Weights of a small transformer language model: learned positions.
Each number is 128 + 32 x the weight over its row's rms, rounded and kept within 0 to 255. Layers, rows and columns count from 0. Numbers have three digits each. The size before them is the row's rms in percent of the matrix's.

# layer 8 MLP down, 64x192, rms 0.197, rows 0-63, columns 96-191
095:094044146119119112079123153160173082129116136110110098115152144063134120134128135124115145155095166089154108093071125134193167148171063169130138154184033120126066169139076131054133098073110122102170086098116165135136114103096100138144106102043139095165142128215064069072105120142098083107
095:118186120095124133123117166119220122161081124221156141167167106166091136125130115074121101111153171144133103149128096077103139147140195112081098101164209165163185107100134120148135137183155081160146105125106099153147141116125166096127138121176159143079162088159177131157127131140114113083
096:096077115106114087170110146085130119130139110136083143094092116125133089098124174121141120111104132070114199135142155120130103168164115129105145136194102215117103177091167073103123119107105088111128110077121155108080095172079097133122151103047107106076148154160088104133123185135076128049
087:124157088071141162073133117140174131121140130125084113105154102098142156181128158108161121043119080156124134171107105072076096106117115155110144076130165100114149047107158158139116152153121134150152128144160135113138136130085093108138137063098177141095083124056113118123159146203149092133
099:083100102171134106128153191133062080129118065129161162137184138053122086115138081130128133139150089098142101116122124118121160103150165132087126186131103140119200081158090128148113158163106157153115149110149135116182103126129166060163104096173140153163147122094129154146158126082093090102
099:169106084097168138094134061115071106162113131073166124101101139189120150122067132077124136156188127136160158165078060164129127084161104076102207122133157157123107091135171104128167119194159137100111100115118131160134130146171136188153087148073132133125152167140116181110143075128108149136
112:153149080162209117096166111153146108107092116098194078142061126093107149090158143139137174116105121121202112114123127088157126123121132123156143196127111138151114111089127118118121133089111101115123127143113166131110165044163123143126166145121109130121134103145099162144112127178135160181
097:126129148074118149143152175075124167134127098154125122110119137108130072131135129157151065107124094120136193176100057134145160124172120101078167141099134144154146065077102135129119158124233157133132110117182169099139157093075156160136108136147124130153114110120209207153137150144150118127
096:166093102239190089088129076098095164159131127118096179169164159151187118150127137164121072157113077129132081073090115174153173105159093132073093105100113160193171190102104177117140156153116137140124106144156105139150161154130084103162126087113155113157156105121165119146187102142118105139
095:148087089099116158159120171144145162158137174190113132168115075109134082090153068163096100129111139107127156110105131190129161094137150120139059085074106086145121102164163156134099088119092124119172126093103096140131090203085143187063141125107122127117183078187121103108116142107158139209
103:149093165148210121121105134085178153099112095148102095097147148125039098100125108118148192124084073168095133112139170064117114187088145136122127160116149104120135143142119119151160133140118067219119082156168135082121174126148156106137160173179118096195155145154184170109117206086129138081
093:099119109169099141126134146121078133093097092052055111130149153118189166138118092139079112110151096076147119155165135104134105126136126177133155078182156150162107159139130140178152142101182136154095126082154133100115170142182128057133139122138129133111099109168105139141132184114118109130
098:129164103168142170119147110191171161128155131106161061129126135118138167139163124132162120101132075100131087166106186101123148109105120096130159060116120114087175116084086147174175131062070129105117121093166124116121134093137151208130144103044119128209102141079129069153101117081136123123
119:167154091129116094158101126123077091146097144179094174109129152104182107136098122057166161102174131141115133147048051136140111093139139093145107150129088143155148177109106169100116087159142111082157084146120130123138124082182120076148141047135194134150093137082122153136221130133088104086
111:097138129087126077124099113093153110084146070131135157080137170158103055124127160170154069136126135172122210145081136127121136100102187153158134156064129163190151135093160189121160129184156125115105085094144169154168088132122136110171151098148103065155161101097133132194114172112082073122
108:143137163140100116123072123124089102177183145118084123102124136130165150141089130078075172116168156159107112145142127105146115101163147139171048114097184134092137167167106170093109133087122110090121173115110147118059134152171110156156112148096173159150111112136109140090122145109152113162
099:137134160076114127165102173097144090135134133106074101093090144077157112088105124168162096102129103104112126152115157084082134102165155124147154167110116156115087127097051104174097147139169193182122146101197125130117146085175160134128127117191098136116126146099165136114106155106208107165
096:108134108133089160112114173115123126137107090140147118174139112064078120074171148203167050096086191122152066116138182108121093134092145104169127125140086084155112148138122076139136180143104116142098159132146176126112131128123128139106095125141070114087149151161166152124148126187147138110
110:104194201128119129142123127100175056132134112100102105139116146129161127149130136112068161132155090134102147112140099069111103138067216149170159122099138087148057172163140175104100067163149128167113139117127071134102123128084142114134186107171091109104139102125094044114147152105129124101
107:074142077172165144160145120069145108138140107135142176136155192127125131143101179097088146214129184162083150182093139115151146062133083134122132126145119145157130143137133114163170172106103150145163152071103127149161147133131172128124079099151126105182159118090183150164129054187160138135
093:140145121097126105122119065144150146153175103157153136114132065100139125147069100065120157132132152070170161131157122089144050164151057124099100147102102202069081095108119094143154150115130053121137133083170047144120116132103146109112110151087108166160030153141131068164142179177123079143
097:098151156156132090197126111076143123134167156104121058164152120146150137135153123130139120118049086048108150157096126097118114079065199102137123182105127162092170088116153072176083200109117083108111166101127122131145131127085176153119094121146143133164106058141174104204113143095115100185
090:132115182139072069187108114202158155124130168091129125148093117144165129181115088175139153104173151146149150127197104142131089123093163152150118106113198091103132157119131141122136099174148132140113175125067141156162097124203129186141128165150117151096116152177104092115069104106131129136
089:124167134118101109169122123082098069168109198181086212148079141147142109137079157178072149135158122128167140108167138103140059099132115041134164151174072170117115158102160110127109139087124154156133175155112134152116127084162138128130055124141081153176080137120155118190163128145165138127
102:148183089105143128131138084121081165121170074147133144114144081074108147101122132167134092169170082087140091128157056147145081121175131126137142105133144066162154091176148157133170144081181165073114123087143099113093163126164134123128092180049127147080143145172094099119041101072126097187
108:116154135159117190121064074136133139079107144068164150081140120126138159118133145124145086107121114111155065189156133159152166096169131131135158178145112151187113125132133153087152100164163131028127192168167150140133148184076133113159089142169099143121136174098143077069118140159108101138
099:142070125185159124158133122113082121123090162125120159131106162136182127130088123124117196204160182115094107130152150166173102178173123143082144097107106163148136128166157108113090123107144103139145099159114133079108134117139131157132129098084158110139125071085144093164171093105165126204
103:127144109156087129104133107158122101104085076173155161175125123068117121164126125113107112148125076162090125119167174124150065154117127136149115127098132098124095178063138060135169099166053115092159092158132150109145106103177223078102055116130134126177156060111069145131115170133092121099
135:091143090087115145085137085148122149131158142098158107132132108160186198102154124097180148164199125120142179169141125131100118145142069137132224133146160099138116136106171159113150132134134146099124128151030126162138116134123106163087078151119098149153102102121071110136054133174164167189
104:102109176106116121138111076116122113120132165207144157149095127170081086141151172153092125181144153141110179120089109117146178188133067085144108087155107056087101146127161094090115153149190134139109124143098115126103096145127092078096132169134133100087175138163172169105122219193114130113
102:095112115135132092098152166164111150134116094079112110152075121156108165102139154143123080125081112123172169111157128138094118156102190194119158112144105068170095150133143064118129113144132154041179121154111180178112071143099093147059134143073099129188072132108091169132144066144139158146
083:119101119130156135064105148183098141113061122146100167129148112115133112113116201094122133168138088178104103104158119151112133129159103182124145154170143121141154085123104100064129123135181127129160122129142113134198166115090196169137070133093107117098139051057114104118111040098086107148
096:129037125129104131143090119207127124121147166134079144108157122100129102136077157085135088101131104172103077092127136114097152098114149125081068101155148170172221146170066142098133132168068125169121111148081075119100123129128165126129132110117159155122139162145148121123197109130134126097
110:110134142142090068151200142169117115150096084139065129100113166127171140163169086092125093120167055135114150159055154090080133163081113149132134116173155086084114128146079104127172198120093125126121178136146098167172179124126102136115134100117132138113075132131109160102064077146105172134
090:126152143183159076112129112208124140170151108153149172178114131086102104158116117148180085132137165147114123139114137149144093122154124092141088155149157148136195111114113108167143118170087142151119119115133120098161088132096154149112118180165140128151079139159132163141103095085156137158
096:073162175103123140131178188097111143135136117087154053124182136145141148148141079114048123149131140116125139109146148177115168122100133168196112103156088210125057159152129153089129130134124093133143172126124115133117108073095159074095161120084123137164168100177156103090166126122148143172
096:098147156087130141135171120106113116103081142089138092139160132170142144144180122147110208151098067145129135085191167127111118190095096125138071064115129117114133142121131181114119163101115189186072148123148144119114174118111139171170133165091160140101140123131149115134166074150073179131
096:182148105138131136116108161108116098113123163112175097162170145155073130077128128117155119079087217159108078127103083132148160078100121149090123125141113135118093155163155068122120156122106090098223103151078147137159101143093129118175137145128115127148185144148145197113114060109122122207
094:172140115167112159190159133168124187124162140085099147201112107170135146155136178103093160120149181141140067106144138102157126134092150121045174164151153123134149098115180133145092098083072109111064101102124157112114175112115155129185074181111109154084090172127140165099151136105142167092
102:177109128125165166118143082077084097155095157110080139128147141155076142144131135150129147137111152112140130148050147123126137091174132089144180181104144173135114111176129195136145173133110144154155096098149143143091112121156123133127114094094186139152121203117176138117176132129136122078
104:174133155126173114136094061083121108148173189150081131170102177157176110129134133125130104083129144180127110146150141116112140128133179114071056130135148155043153145134113159146131121145134115181128080115151090132152127125125098092177142127118198090057080113183137164136104092089143183051
098:126067109166098161091184052115132151123112144115183125151099128170125131156138118181134117123095125116155116089138213166108135128182108139094162147130117105133126151083179108141124067155156117114194143127131130138092151194149112141131146174157120105139199168120123159127142158110168148119
102:182120183141148078097121153153138124166154174143130114128088101128185143171062173207144169138116154142104123093141087198176173121177183094105150115130131103092115109138079164120103093104098154169146152156137147127159082176132113140099068151104115114041128154141080155091087078095126067163
119:101080146119117162150162103198081144146124144114126093063116084179099131104136134129082121129145124072174131109088158120160139160129141097144075117120085167114102134142095102083138188148135122098093121094082127118107110134115075160074170088134097138093098106116149049110148136176151218127
099:103156143095086117062096083144132119139130124118117135135094107107115147145147140137135156142067114166135104120150113138099178175148145120118150133201098103108087100141080112104119093083122161096108152166118160177071116114052106195178143178123091116125169223111154160041139116123107122164
101:165153168160141217127131168143214143117188098155169137101131143113103078149142114171129133115103085150171158126136200133099097110110155109094082133073143093141083118133127135121106136103154173148096096166177118126099153138091142127159134075191124139048118070046076158210136125111097122129
106:180112112137144148166147139164132171097150145103174128117049103176110198099118112146150169173128208128167157087170113126164121164110088141105116137144109130066128118149146087156109074075120125126088111148153159130083060116166121157151142126144079136122125155089120143117092158162176132126
090:142155168184129109154135122138150127188135170098155129146108118174158167065131115167099163124118142100113125065154164149153098150119080171135097177066088089122118173121092143131086081147100128085187117081145090140106155179148119118128146128106142118107147032173123097163138132143156157121
086:094116189134106179099133131144136125171154087112133125132169120148110130047124090124177120134098124065173105098075156145167100165084096179086156168105087142105159111133214169121102143132138135109172162080113108115155113173159115080093141085140128169179163156095085141104139065113137095075
100:147149173130109090116094133102119147122128109176142128143129092107147130132122072094160143156098112146142128143159067134133114117127080138105139126066123188117117122102148081144098115109126156109140178158098117089097114141104089006099113183183139148097086159130137091104081122170175177135
094:127121088104151087183107189167135130180169095135132136095181152116143137116098120158102157130152117059125126108117153138128126094159164123172074143100171128140149090163082147191169116129133114107063098122179202151166160143099103159099118162144138150182116091020112121141115140093112101126
086:087145087100138124104092119147146117150135150139174123108161094122105100081143110098160131157114174158115057103139088155139146194136035128126127108169136110061142155127169092098101148115138164130180094173084174106117132092111094088143202162137158132130174125117106112136075110119144169146
107:124161118154156081163103150153072132088129127135146178157088145132185163146139130095135136121127185113087112084181066184125115115095139118165040180099101077198137133112140106124093107138096133081122139098129099119142115155148116113134167143144148086122085113161115103156175121110081130067
096:087088100062102120113119152140173114063084101086145082114163100122112129089112160135048102157096131110112117094155108159138114145110172165108176048156103121099121106158110132140170094140166131134143147068173101125104126167160088151100226190139114113136152120115117125151148095127067132088
103:123141148115085135148126146007128113119118153108123118087121109089110163140132157112091168150106186119105188156172119103126216130114110153094169109079150140075153145194132126164106135069216103167136140178107134118103124120112168126206112109155153142052097094129140103133072144121130140119
092:134135099143147146057132159177180126117086118090113129095100157127121117158121126103164147144173109121113111178127171115143133116089073059132138152115183083138123048141192189112124060102122158094064107161124104099125160118126151133107135162095128115159054129145170116016107214133100148170
103:073135117126090096106168122162168126096174156134162093099133132071019114135194083092142086114121145162147117148144116111126119145107118076208103096143108127136105100092143187119124154175109058178153073174064124130134188078074173075098118106182114136157133125190145103153147096136143143125
096:142060139090171135126116097040132122096153155138116122157116097166076101153090133111156069134136136128108081160166157094107131113110150130099107139084169103145159090091123088167063099132084104185074129112112114141132200147126114199106130086137131107114180137121149113105122160122119146102
105:147135178100104179094115184123130122177118121138133059152124143146120150152144132134105164096078116162152136171138112081104165125087099118159085104116116120112100170127127098139090123136093152173097176186153092136135045163139127188060144078126091135143134087130178174168158129163159128133
093:116151139116130138159143112108096143115105105165121089118152113185098153156130148115170129118157172070076110117100102153096153126150146159118104151141144142105157065079121116159140174167193226164203108071146118088155161104185104106086115144111138099085155124174096105122096149144076053103
099:144099116094093103136082134158104161082152150165133193085153158079153130141160168125152124119120105179142109170116105144108137153164176156217134147168091114129168175093113171103173133129133147086100141151117083136132165133132097088147135171154126117142140123176157145146126118116146094156
100:169170147143104142127137122139174222109126127088140123118145141156098088084082124092150085063186148139070144098076158147140113097117059109175172093103176124188127131149118116141145110113092070083086156133134094086160087157121100125131143165144116114170152156108067139094131146079095168130
106:145088084156132174187166157135123092089084121098129156172140129128142124137165122132150139094150056141103137111109147130089155122126177169132161134097162106168130137170088157131081094088107107174116129127146110131119103085232150108147136085198163173129110207089065161101123135092109153132
092:169157088128148138131135177113116142085114147191101172092120105130154087135154090176103134042091150202149129085110167178117080082063067125123052121136161138102154132128114138136122101114137089142194114172127163131151086088144058100152209146101143118055092175128127101123126122081173083069